Each number is 128 + 32 x the weight over its row's rms, rounded and kept within 0 to 255. Layers, rows and columns count from 0. The size above them is the row's rms in percent of the matrix's.

# layer 6 attention query, 192x192, rms 0.1, rows 0-16, columns 96-191
size [ 74  67  76  89  67  80  96  90 105 112 111  97 106 105 100 101 115]
[[172 115 109 139 108  93 103 122 128  75 161 134  46 103 110 228 118 112 133 152 139 166 151  87 161  94 158 127 129 150 165  81 217 126  92  64 120 140  86 127 150 141 116 104 126  96 115 143  59  99 115 122 156 117  99 122 157 110 119 133 111 101 153 115 116 138 149 131 125 140  89 134 118  99 119  79 107 190  89 117 172  92 207 168 129 141 156  73 117 153 113 160 217  84  97 127]
 [ 97 138 168 141  90 119 130  80 110 113 150  91 108  71 140 131 158 141 155 180 101 203  83 139 153  84 111 140 173 148 171 158 174 135 148  99  93 127 132 173  87 113 118 117 183 141 118 120  89 157  85 136 114 125 130 101 122  64 143 129 104  73  94  70 101  93  95 172 179 160 103 128 100 114 163 132 181 105 102 120  40 144 190 136 101 132 148  93 133 129 127 128 158  73 126 127]
 [136 162 102 150 127 124 132 130  81 107 207  98 112 138  98 181 124 132 142 120 116 208 112 127 167 159 155 118 138 124 140 128 197 148  86  84 135 120  27 137 100  92 104 134 114  95 134 141  39 140 132 164 144 104 116 110 206 180 163 129 135 123 108 138 109 143  79 108  97 145  80 127 122 129 138 158  98 183 139 128  96 101 167 139 108 122 119  58 170 145  94 152 165 107 125 138]
 [126  60 105  95 103 154  90 123 117 150 174 133 143 106 134 109 126 143 117  93  95 110  88 168 142  91 126 157 142 185 141 151 148 139  85  96  89 140  90 151 116 113 182 186  90  63 149 114 107 107  50 209 136 107 160  85 151 153 157 130 203 113 148  83 124 139 154 126 143 163  58 152 129  87 139 138 151  80 135  94 113 166 120  94  81 135 111  66 109 174  88 172 107 119 111 159]
 [111 127 112 157 138 122 147 161  69 134 218 155 133 144  64 133  83 125 141 103 116 146 139 144 185 145 117 117  79 108 108 135 147 113  70 142 133  90  82 132  89  93  85 110 147  57  53 125  95 126 187  92 126 120 155 141 134 172 153  98 152 154 140 124 132 124  58 129 168 156 110 143 116 132 173 140 122 162 173  86  99 121 120 135 105 142 100  69 208 143 138 152 151 144 105  93]
 [168 107 169  89 164 149 108  89 144 127 120 109 131 125 128 156 100 103  95 120  80 129 129 127 142  83 155 151 134 145 192 124 168 138 132 123  98 118  96 173  77  59  84 132 157 173 118 139  74 136  52 173 148 117 177 122 116 131 155 101 148 126 138 123 119  88 169 191 141 149 183 132 115 149 134 120  74 143 153 158 106 119 124  69 122 124  93 114 101 156 167 178 153 105 104 187]
 [ 87 112  27 156  72  99 117  90 118 111 157 155 141  68 150  99 119 118  95 122 136 156  91 163 114 107 178 120 112 161 182 117 190 180  82 123  86 142  68  97  96 107 159 126 107 138  99 158 114 143 139 153 139  87 129 133 161 158 101  71 128 128  93  85 117 163 107 143 133 146  58 156 135  96 146 145 132  78 144  89 135 164 149 144 108 151 136  47 117 157  75 173 135 105 110 107]
 [134 136 131 118 117  94 179 137  59 110 124 175 162 137 167 161  59 110 100 100 135 170 129 149 158 106 144 133 118  90 155 148 128 179 144 167 125 134  74 113 119 146  85 170 178  96  92 151  57 144 155 156 175 142 123 156 140 189 159 128 114  91 126 131 147 155  91 155  89 150 102 184  90 156 146 115 147 103  89 102 109  91  97  46 129 126 158 141 171 184  92 131 151 137 125 135]
 [124 152  93 217 123 115 111 145 148  92 121 144 120 103 167 155 128 128 184 147 198 129  86 123 135  94 152 135  94 129 140 177 130 139  90 174 117 180 149  69  64 107 141 163 134 119 134 138  93 119  90  93 135  87 145 120 109  89 100 101 125 151 180 140  78  65  90 138  75 144 153 114 111 136 164 108 100 136 196 135  94 100 136 193 120 100  96 181  96 106 192 161 128 162 111 101]
 [ 61 131 103 106  66 110  97 111 104 193 138 106 157 176  91 116  70  56  73 108 118 145 106 130 156 124 101 118 100 172 150 119 163 146 142 175 130  63  79 115 111 107 201 125 146 173 137  98 156 119 134 166 132 133 154 119 123 139 180  99 161 148 135 121 132 172  48 153 152 137 116 169 137 151 140 121 101 141 119 121 143 122 118  44 118  82 106 118 115 130  80 158 189 124 113 167]
 [138  85 194 108 138 161 117 107 133 106  76  53 117 132 132 172 181 157 137 140 116 156 142 123 112 100 149 131 168 158  92  95 137  97 126  93 142 136 135 124 140 210  97 100  72  82 160 119 122  99 114 162 135 174 156 168 162 139 103 158 159  79  97 145 152  83 140  92 145 101 141 179 186  94 125 105  92 127 133 120 137 146 192  97 129 120 115 162 112 123 108 122 101 112 177 191]
 [100  91  53 122  80 108 121  81 128 137 156 218 107 172 140 109 110  66  73 141 111 140 116 136 136  79 176 128  96 181 177 135 165  92 138 118 113 111 169 113 128 113 149 150 115 167 192 142 144  92 135 182 118 120  88  74 103 118 145 106 158 140 192 104  97 133 131 158 125 131 100 140  73  73 135 178  79  98 168 155 136 142 109 121 151 163  57  82 146 151 169 124 134 150 152 130]
 [108 172 140 142 165 147 132 122 117 136 111 144 180 115 191  99  94 119  93  83 111  96 170  93 139 187 145 139  42 143 130 174 149 119  92 145  76 151 107  99 142 142 167 124 133 157 136  96 152 166  79 145 127 121 141 103 105 133 159  88 107 171 158  98 103 195 160 135 110 145 162 201  76 155 166 134 108  86 183  86 126 118 107 119  90  41 104  59 131 145 175 169 127 142  85 150]
 [118 121 153  95  84 139 156  83 178 175  92 141 153 161 151 163  91 137  55 220 153 158 130 103 135 124 141 152 133 170  72 107 147 138 133 116 176 111  60 119  71 141 110 136 168 186 126 103 173 131 126 124 156 148 183 196 150 123 124 146 118  75  89 131  75 120 147  87 169 104 141 144 165 157  91  69  97 138  78 131 130  74 117 108 162  92 123 189 100 143 129 125 133 175 158 113]
 [124 143 194 151 180 106  88 121 164 133 153 114 107 114  93 195 157 176 119 162 123  55 128 120 130 110 105  83 102  81 116 118 116 146 127  86 139 156 168 153  95 132  62 165 128  87 110  99 132 121 155 148 165 157  90 190 172 130  74 154 155 162 148 141 168 124 165 106 133 125  90 129 143 144 112 163 153 176 181 146 161 157 121 174 141 150 158 141  97 103 104 178 127 193 143  52]
 [124 154  62 131  91  92 140 120 132 127 152 144 117  98 115  96  63  87 117  80 120 130 172 130 145 117  99 161 102 144 159 132 104  97 115 161 111 120 155 109  96 103 173 156 122 142 145 145 110  91  94 164  85 189 174 123 108 102 156  50 123 164 115 132 147  58 100 129 107 142 114  80 145 154 112 137 124 106  75 173 104  54 134 109 146 175 135  94 185 119 152 220 125 110 102 142]
 [123 112 186 121 185  39 122 206 165 129 141 120 119 117 121  68 103 112  87 121 119 116 149 103 148 146 110 160 111  74 154 164 143 160 124 125 132  91 102 130  91 144 170 130 109 161 194 147 167 184 102 177  96 138 170  85 103 141 127 123  33 112 111 195 107 129 152 174 161 136 139 124 153  91 155 128  70 160 119 140 136  88 158 134 113 181  87 113 143 106 138 133 156 137 122 171]]
# layer 6 attention key, 192x192, rms 0.102, rows 0-15, columns 96-191
size [ 67  76  73  82  87  88  85 108  94 116 129 103 118 107 104  96]
[[110 111 119 157 193 144 184  91 142 129  95 128 124 111 131 201  83 116 121 157 126 152 141 125  89 154 120 169  92 134  85 137 122 123  77  93 141 189 113 123 151  89  86 147  86 138  88 125 109  57 153 147  74 143  97 118 166 176 130 152 114 140 120  90 186 105 166 164 163 128 156 154 155  74 134 186 125 105 181 187 124  87  94 132 122 187 118 206 161 136  96 153  90 108 113 136]
 [221  58 133 113 139 197 107 156 101 135 105 150  73 113 228 128 135  90  66  82 130 120 117 135 102 160 149  94 144 111 124 109 135 152 124  81 106 120 121 112 145  99 144 162 152 153 149 116  82 115  94 178 166 139 116 151 126 159 145 130  92 104 138 115  88 118 176 110 173 135 126  99  69 113 111 139 108 136 154 217 170 160 136  86  91 104 131 160 154 136 145 154 112  82  58 123]
 [151 103 135 135 159 129 175 100 139 139 101 113  90  82  72 115 167 130 145 114 142 140 176 113 118 111 121 146  88 121  53  94 112  68  72 117 159 163 127 178 144 152 131 109 160 152 138 169  82  92 150 154  91 189 119 129 122 144 101 131 146 133 116 129 149 143 163 110 107 103 243 110 151 125  97 104 106 152  55 131 108  75 135 141 167  97  97 168 121  76 159  87  67  85 103 162]
 [170 104 175 121  97  98 129 103 137 137 136 108 114 130 123 141 106 120 130 142 130  88 163 140 195 141 124 148 146 127 106 111 116 137 148 112 124 159 164 144 156 127  79 100 126 125 108 140 125 148 106 124  86 192  95 147 137 182 102  89  98 125 137 121  60 157 171  89  86 169 172 152 102  89 119 126 132 164  64 156  99 104  59 126  75 114 125 196 137 109 170 125 147 163 186 183]
 [144 114 141 132 115 125 160 150 125 102  90  73  89  43 163 160 134 118 150 169 154 155 132  89  94 127 193 131 153 107  83  89 103 102  95  51 100 149 115 165 116 155 128 174 152 168 168 162  60 114 138 143  77 179 108 101 151  87 150 198 190 116 135 156 126  89 145 118 161 128 160 127 127 134  85 119  85 126 204 145 115  72 180 141 165 114 110 176 107 114  99  98 109 119 175 118]
 [143 129 148 131  63 137 115  74 106 146 116  76 119 152 171 127 145 136 161 135 127 107 209 110 118 104 143 107 128 165  51 164 165 115 132 106  84  93  83 127 106 149 162  50 109  82 219  95  87  72 108  65 125 153  96 195 176 124 137 143 118  63 139 135 105  76 160 139 152 106 155 153 159 100 113 102 101  90  99 110 153 142 189 134 119 153 131  89 108 118  84 148  80 103  99 122]
 [127  95 137 109 161 152  68 170 137 143 116 101 133 151 129 102 137 142 166 166 184 137 116 106 129 125 170 218 170 169 147 118 132 135 137 152 120 149 138 102 129 109 121  99 105  49 121 122 106 155 142  83 137 134 125 166 108 138 115 148 108 170  53  97 104 169 158 109 114 158 129 106 108 102  84  80 177 151 118 114 138 125  88 179  67  66 210  73 130 140  99 128 114 136 194 146]
 [153  92 148 160 106 153 166 121 114 114 135  67  58 107 147 109 153 141 207 163 116 171 108 124 140 125 117  84 180 108 105 122 120 169 147  93  97 117  83  96  92  87 110 119 153 131 139 178  14 151 130 148 102 134 139 159 174 110 112 130 118  96 146 127 117 170  89 116 108 139 114 118 110  98  67 116  78 165  75  74  99 113 151 115 144 140  66 157 136 168 142 118 121  88 130 143]
 [129 186 132 165  58  86 150 129 139 143 181 112 113 136 144 105 135 161 120 139 159  80 124 145 122 128  80  90  82 138 135 128 126 131 127 144 167 118 125 124  75 155 116 112 133 173 114 226 170 230 129 105 155 141 150  79 139 126  77 122 101 105  97 154 123 115 154 114 114 146 138 123 102  75 125 196 208  77 132 150  86 150 127 112  90 103  96 120 136  65 107  41  92 100 110 134]
 [159 129 123 163  65 124 121  67  91 115 122 110 127 102  99 126 107 112 176 166 129 139 124 110 169 111 159 159 174 188 116  83 153 115 140  84 148 139  59 142 103 164 128  96 111 115 143 147  59  85 121 151  76  91 129 142 173 117 136 119 196  77  50 112 104  88 116 124 133  99 114 125 136 171 104 120 178 112  51  98 100  93 113 166 142 125  87 165 100 106 133  84 137 108 150 163]
 [149 112 129  85 191 155 115 145 107 178 157 155 159 173  79 142 123 103  75  93 111  63 125 149 116 155 116 149  68 167 170 158  90  72 153 142 157  90 132 143 185 143 130 176 148 158 109  54 218  93 138 111 145 140 157  85  90 132 171 112 120 139 144  94 142 118 145 108 115 107 163  95 136  98 188 178 176 120 138 186 178 158  81 113  93 102 111 106 115 127 117 166 110 173 120 115]
 [102 134 148 109 113  84 134 152 148  94 112 102  99 110 147 112  93 144 155 129 137  92 111 118 126 111 100 139 135 152 123 110 174 161  50  85 130  99  84  99  63  93  99 110 137 126 187 169  82 153  53 108 177 157 180 137 154 130 104 163 211 145 155 127 173 123 181 131 104 157 176  78 150 149 117 106 152  89 173 147 154  59 153 122 125 197 164 183 145 113  89 162  74 128 171 146]
 [107 142 142 144 104 162 103 110 122 108 156  90  79 101 192 105 170 117 162 172 126 152 102 132 153  95 165 120 175 125 105 107 161 128 100 106  82 101  61  96 110  89 142 125 131  85 126 113  61  92  93 180 126 182 143 114 119 121  74 109 121 107  88 108 145 149 117 172 102 150 110 142 148 145 108  78 165  96 127  97  88 102 140 112 119 189 147 109 118 107  81 143 132  60  97 141]
 [102 185 153  78  67 143 122 157 118 138 133 120  72  97 156 192 143 191 160 138 116 158 102 150 109 160 137 173 155 125 137 151 146 112 189 138 142 109 124 150 168 135  63  97 176  74 149 172 142 136 137 119 143 113  98 138 176 125 147 143 116  75 146 155 158 120 128 134  74 144  96 116  83 136  84 103 145 175 104  92 142 148 116 157 190 134 171 153 106 163 145 162 150 119 100 167]
 [ 76 102 171 138 144  98 127  97 129 142  92 128 141  98 135  95 114 162 123 145 161 200 144  80 129 139 144 110 159 122 143 101 106 167  98 167  52 103  97 135 139  95 137 107  77 125 135 135 116 157 129 177 144 197 195  92 129  83  50 141  86 102  86 146  85 144 107 120 119 111  98 121 102 132  97 116 157  96  58  71 156 152 202 128 109 146  82 135 117 138 150 126 120 187 166 146]
 [191 124 113 114 118 157 116 101 161 126 113  97 145 162 126 195 115 147 136 165 142 153 116 108  67 162  91 137 156 155 134 141  71 133 143 200 120 114 160 129 141 121 151 118 136 166 182 154 104  79 111  88  62 130 153 108 126  98 163 137 160  91 158 123  97 101 112 138 142 128 153  96  69 100 128 145 147  80 119  82 135 145 152 142 176  83 146 135 127 144 125 155 132 121 185  94]]